From a checkpoint of a small transformer trained on Wikipedia: 5 heads of 64, 45.2M parameters.
Each number is 50 + 10 x the weight over its row's rms, rounded and kept within 0 to 99. Layers, rows and columns count from 0. The size before them is the row's rms in percent of the matrix's.

# layer 3 MLP up, 1280x640, rms 0.11, rows 891-897, columns 480-639
104:55 43 50 45 58 42 49 50 60 50 43 59 55 30 41 56 48 49 58 41 59 64 44 50 71 48 48 33 66 47 69 53 49 57 46 38 62 62 43 65 46 62 46 43 57 37 54 60 50 59 46 66 50 28 50 47 55 61 42 51 56 59 34 37 59 43 48 51 33 61 57 44 56 55 56 45 41 58 60 55 52 45 50 40 51 64 36 45 51 61 49 38 63 57 39 46 39 49 38 45 49 38 40 51 45 57 58 40 38 41 27 57 69 42 50 43 76 41 59 51 72 49 49 68 48 50 66 66 48 33 46 49 56 61 61 34 50 46 54 50 70 58 39 61 38 55 41 58 39 50 58 63 41 58 40 66 52 48 45 57
107:31 47 61 44 59 48 47 28 31 62 49 55 49 53 60 53 56 29 61 56 58 39 72 62 55 52 42 54 42 62 68 44 64 44 54 44 49 57 39 53 38 43 70 57 38 76 46 55 35 61 60 58 61 49 63 49 44 41 42 54 35 52 36 59 60 55 50 48 86 41 42 31 40 63 54 53 39 41 53 53 50 52 42 37 58 57 25 64 44 57 53 44 30 37 57 41 43 39 41 60 43 51 28 63 58 29 46 50 51 50 49 37 46 49 45 55 52 40 36 49 47 52 45 56 52 45 42 57 65 58 56 56 49 65 36 56 31 37 38 58 43 42 53 52 40 61 76 48 45 49 47 55 60 63 61 68 61 53 56 41
105:45 47 51 57 65 53 58 45 43 42 57 61 48 41 63 42 43 57 61 42 38 52 41 58 54 56 59 46 50 36 50 48 39 44 36 54 50 48 52 50 46 39 42 44 65 72 44 69 50 84 56 56 58 50 49 47 43 59 41 57 52 44 49 55 49 53 35 42 55 68 63 63 49 46 66 50 57 48 53 53 53 30 40 57 49 76 48 48 48 53 39 36 58 57 48 56 50 77 59 29 48 40 47 56 43 46 53 72 46 41 29 50 39 54 55 40 69 52 46 63 52 40 36 59 43 41 60 39 52 56 57 52 64 39 34 58 59 54 47 56 50 50 40 64 46 71 49 46 49 53 47 48 40 57 73 67 59 57 54 30
098:40 49 53 38 55 67 65 51 40 47 47 43 46 61 55 39 56 45 48 62 48 46 43 45 58 42 44 63 53 51 65 43 53 43 69 44 45 68 50 53 58 64 90 40 42 49 55 53 51 29 32 51 37 83 51 32 47 44 47 62 62 55 59 43 47 58 53 66 49 54 58 42 40 55 40 46 58 64 42 62 54 71 68 45 54 57 41 50 57 56 48 60 50 42 42 34 45 62 59 68 54 34 43 56 64 66 53 43 60 67 51 57 30 46 57 48 73 56 42 69 39 43 39 40 51 25 37 47 53 52 54 34 44 50 22 67 56 42 58 57 44 35 44 57 58 49 71 51 56 45 43 61 57 59 59 44 43 47 51 62
102:54 48 48 36 42 50 56 45 56 47 32 46 44 41 40 42 43 67 64 51 61 39 56 53 52 58 48 42 42 68 45 47 81 72 55 41 41 44 34 51 63 37 56 44 56 52 51 52 55 47 43 46 46 46 50 47 38 54 73 39 43 56 37 37 26 64 54 59 40 62 51 53 56 71 37 63 37 47 42 53 33 45 56 62 39 38 59 51 45 62 29 38 42 46 48 53 72 44 48 35 53 61 47 44 31 61 45 48 52 46 76 41 59 55 51 46 54 53 56 55 43 49 61 56 68 46 45 45 39 40 21 46 57 48 68 65 36 40 72 57 82 24 60 55 34 64 45 34 45 54 38 47 45 46 42 57 62 59 60 55
098:60 33 48 46 40 37 59 45 45 61 31 42 40 63 58 40 35 51 45 58 28 45 51 42 39 38 50 64 50 32 45 44 45 53 49 43 43 38 47 42 63 53 46 50 62 50 43 41 43 45 41 48 41 40 61 44 32 54 58 58 70 49 71 43 49 49 46 44 55 62 50 50 59 48 61 50 40 19 42 74 53 61 57 36 56 57 52 56 46 52 43 57 49 75 49 49 36 23 28 21 43 45 64 50 54 46 57 58 45 52 57 56 45 50 50 67 60 52 45 59 52 63 59 52 60 69 49 52 57 54 24 49 46 42 41 40 52 37 44 43 66 48 50 53 65 59 37 56 45 40 61 46 59 33 59 75 48 54 62 56
100:68 44 61 44 39 48 44 48 31 31 71 48 39 46 39 42 53 53 45 62 45 54 56 39 52 60 45 55 46 52 57 51 46 40 51 40 46 37 47 35 39 32 46 53 41 48 35 71 45 57 65 35 49 64 64 42 50 69 58 70 35 39 55 43 68 57 60 58 28 32 49 43 38 30 31 37 49 40 46 57 36 52 36 40 43 53 46 27 40 48 37 35 49 53 58 58 59 48 51 49 67 42 64 52 57 46 39 51 38 52 43 31 65 47 43 56 55 80 41 63 53 59 57 45 55 49 53 56 44 53 36 50 63 54 51 69 56 57 59 67 46 61 39 55 66 55 66 31 60 68 47 54 43 38 24 46 58 61 44 63
# layer 3 MLP down (transposed), 1280x640, rms 0.112, rows 891-897, columns 480-639
102:56 45 31 51 40 35 47 39 64 51 40 57 55 46 42 43 27 45 64 60 60 44 33 51 41 36 52 62 60 35 54 57 50 50 51 66 58 32 58 49 46 56 45 41 52 58 51 58 49 55 40 67 45 33 46 51 43 61 37 61 69 42 57 57 36 57 58 50 52 35 46 36 41 43 55 51 46 48 59 51 53 46 64 40 47 38 37 51 51 42 58 44 61 41 31 48 55 45 54 39 45 52 46 49 56 58 42 55 52 55 48 35 57 44 47 48 41 58 47 45 61 44 35 68 57 66 51 52 47 40 49 54 41 55 70 39 58 42 60 58 61 77 57 62 38 62 39 43 52 35 32 60 47 56 52 59 53 59 53 44
107:34 40 49 49 58 62 59 52 33 31 55 51 39 53 60 81 59 52 47 45 53 54 52 49 39 43 42 47 50 51 65 59 53 60 48 52 35 54 30 42 41 42 53 40 40 42 42 38 34 39 52 40 59 60 51 52 38 31 50 55 47 36 61 37 47 54 54 62 75 36 57 43 43 58 26 41 53 40 61 54 48 61 49 39 46 60 58 57 39 46 58 51 39 50 32 48 41 44 51 40 59 61 48 53 46 30 45 26 36 62 36 38 64 63 73 51 47 51 33 39 48 39 50 38 54 58 33 43 58 58 31 41 32 54 54 68 50 21 48 48 51 42 40 36 35 63 57 45 50 52 59 38 53 37 59 54 36 36 59 43
103:39 25 48 54 56 47 73 45 38 41 55 47 55 56 50 50 27 40 48 44 27 62 40 48 60 38 48 52 35 45 67 50 53 51 54 48 29 41 49 52 50 42 81 54 44 62 49 63 50 69 42 49 54 58 52 45 50 40 41 52 66 64 37 46 59 44 45 34 63 59 46 55 45 49 45 49 67 56 44 45 46 49 65 32 47 61 59 26 41 44 54 38 48 48 43 36 32 46 37 49 58 59 44 43 44 66 40 35 53 58 37 60 52 49 43 55 56 42 48 30 35 73 42 60 45 62 54 49 41 54 54 42 57 58 46 42 51 50 54 44 62 55 50 37 46 42 69 58 48 70 41 61 42 49 43 43 69 53 50 48
100:56 34 57 45 49 51 35 59 50 46 39 49 62 39 52 48 61 66 48 64 25 44 51 53 56 58 51 50 60 66 57 63 56 41 59 55 39 60 60 61 62 35 58 43 39 62 53 61 47 59 39 56 30 60 34 52 51 55 65 36 47 65 42 50 55 50 53 69 57 35 56 42 52 58 62 40 53 51 40 61 43 44 50 50 45 41 37 56 52 53 47 56 52 43 72 35 44 72 38 56 54 48 35 56 46 63 51 45 77 40 49 50 58 44 50 61 49 45 47 48 43 52 51 45 59 27 61 55 28 36 60 77 57 54 43 39 55 67 55 52 37 59 71 45 51 53 48 42 53 46 50 72 39 65 36 54 44 51 65 41
102:57 59 55 42 48 58 46 42 57 69 56 60 33 35 38 61 49 45 61 52 44 48 55 46 35 68 45 48 46 45 64 48 52 53 55 39 41 48 37 34 61 44 57 51 37 55 49 48 59 58 41 48 43 44 59 48 54 65 67 54 37 47 58 56 52 36 59 55 54 64 53 41 56 42 60 70 59 33 51 52 35 35 54 37 36 50 57 56 41 53 47 45 61 54 49 32 66 54 55 36 61 49 51 40 42 46 66 64 37 36 47 39 39 59 47 46 54 46 46 72 33 54 38 63 57 29 57 53 65 53 58 42 46 76 53 48 55 67 45 54 46 48 43 55 46 66 45 44 45 40 44 45 50 45 25 24 42 61 60 51
096:56 57 57 48 36 37 65 54 62 40 50 38 35 64 35 54 57 48 35 67 57 42 44 43 46 60 61 53 57 52 64 21 50 38 38 53 54 50 69 66 48 55 26 54 51 59 44 52 55 48 36 45 49 44 50 43 40 64 39 55 31 54 39 65 54 67 45 50 71 49 63 58 45 50 37 54 53 47 40 51 52 43 39 45 33 52 46 70 62 50 45 55 53 30 63 77 48 75 54 47 50 51 50 42 59 45 59 63 50 38 54 64 33 49 36 39 53 49 67 58 56 68 33 52 53 47 43 40 37 42 49 57 50 58 39 52 44 47 53 55 33 40 53 55 38 72 51 44 54 52 54 47 57 69 47 54 38 65 56 51
101:51 41 67 46 36 36 66 53 26 34 68 46 44 34 45 50 43 55 51 46 52 42 47 32 62 50 54 45 64 61 57 51 37 46 45 47 58 39 47 54 38 32 61 47 55 42 34 53 38 59 53 47 49 34 76 26 54 55 59 39 54 46 56 67 51 38 54 48 38 47 41 37 58 48 30 47 46 49 53 66 63 62 53 61 51 52 63 53 46 44 40 48 46 49 51 62 53 71 46 55 59 52 57 56 54 36 43 52 40 45 47 43 65 41 60 37 50 52 36 52 61 56 60 23 49 32 49 39 51 68 60 50 79 42 62 19 53 55 36 39 44 58 44 49 53 45 63 51 52 45 55 50 32 41 46 57 52 64 42 62
# layer 3 MLP gate, 1280x640, rms 0.105, rows 892-897, columns 480-639
103:55 58 44 60 58 84 53 71 53 48 42 65 37 52 51 49 59 44 44 53 56 52 29 53 47 46 36 46 61 53 48 47 64 48 52 40 44 55 49 65 50 47 33 51 57 50 46 45 53 71 50 42 48 59 50 46 49 54 53 62 64 46 44 41 52 52 62 29 68 64 33 40 72 65 36 49 56 53 54 51 80 36 53 66 45 59 44 58 66 28 39 49 58 57 50 44 47 46 56 51 50 54 39 63 51 50 48 57 63 56 42 41 41 52 67 31 52 51 43 62 38 47 45 29 66 43 40 48 66 60 37 59 59 55 40 73 60 44 26 60 42 41 42 34 50 69 48 57 60 43 63 55 45 42 51 66 46 56 62 53
101:42 64 44 54 45 44 37 43 37 52 60 49 51 57 40 60 54 62 43 54 54 40 44 29 55 44 65 60 47 48 49 70 37 44 45 59 54 57 55 47 63 48 53 53 59 34 46 32 40 50 51 40 53 58 26 61 63 40 50 36 48 53 51 42 45 52 59 63 57 58 42 47 40 45 43 38 41 42 44 71 51 49 51 38 57 46 58 45 43 33 44 58 56 57 61 55 46 60 46 54 31 46 69 49 56 50 52 59 38 62 71 64 43 63 65 64 35 53 45 47 43 49 48 43 60 59 57 72 46 51 49 39 51 41 43 48 56 43 59 44 45 46 34 42 57 49 31 45 46 37 58 34 51 64 51 48 50 55 51 42
095:45 26 40 37 51 69 38 65 59 61 51 42 55 50 49 49 62 56 39 55 45 42 49 51 51 69 43 58 55 52 59 55 55 33 54 31 42 54 32 55 53 59 33 49 19 27 43 47 56 50 51 64 46 44 63 47 42 51 53 34 46 44 38 28 37 48 43 47 64 44 50 64 52 51 53 41 46 65 29 46 43 67 40 47 59 43 45 51 41 63 57 50 63 38 53 63 50 53 38 34 50 50 36 49 61 56 52 47 43 47 45 49 44 54 42 53 51 48 42 35 68 44 42 33 57 41 50 43 41 52 20 64 59 52 33 51 54 43 51 57 27 61 52 53 41 49 41 48 41 63 52 48 45 46 46 58 45 66 45 46
098:49 75 53 63 51 60 50 61 50 50 56 38 53 55 51 49 52 29 62 67 36 59 49 48 47 43 55 48 53 38 50 62 43 29 50 53 55 59 42 64 55 62 37 65 46 42 48 49 44 47 36 52 54 52 70 56 58 51 50 57 55 38 58 69 67 36 46 47 53 14 52 64 42 55 65 34 66 50 53 53 54 54 43 44 36 56 37 30 46 33 53 68 43 59 65 50 57 45 52 34 51 35 51 64 58 46 46 48 44 53 40 52 51 49 46 58 41 45 45 51 45 68 34 50 52 71 43 67 56 44 61 72 47 67 38 52 59 39 57 57 48 63 46 46 49 48 41 47 53 59 60 61 67 57 62 60 46 49 48 39
098:28 60 45 58 48 25 36 49 53 76 59 45 57 47 38 50 45 49 76 61 63 48 51 45 57 54 44 42 40 45 53 49 57 42 58 50 59 41 55 44 64 47 47 52 58 41 51 51 60 52 48 46 45 39 62 55 52 69 42 37 48 58 50 42 53 22 38 49 48 55 49 42 55 30 42 72 60 58 41 53 68 60 30 68 63 49 50 45 46 54 54 36 40 67 37 44 53 45 57 58 53 43 54 49 44 47 49 56 44 38 46 60 52 67 50 46 33 54 33 48 41 30 47 32 55 58 53 61 49 64 72 67 56 45 36 62 53 74 60 44 39 43 37 41 63 44 50 55 42 69 60 61 57 57 62 49 25 37 51 56
101:38 50 58 51 64 59 60 63 42 45 61 47 43 66 60 49 60 49 67 54 67 61 37 32 50 49 54 47 59 57 54 39 50 33 54 38 46 57 55 53 46 53 42 63 70 53 46 54 47 50 62 39 48 48 34 48 50 34 41 47 39 39 57 47 39 35 66 71 54 46 81 38 62 51 50 33 45 46 51 66 64 50 43 65 59 41 52 53 58 47 42 63 52 38 56 43 48 34 65 44 52 41 48 64 42 44 58 45 46 52 60 38 46 66 58 52 44 55 49 65 47 55 38 63 55 66 55 54 49 54 53 37 46 56 43 79 50 39 43 51 60 64 51 43 52 50 53 31 53 52 73 49 37 51 58 46 26 39 47 57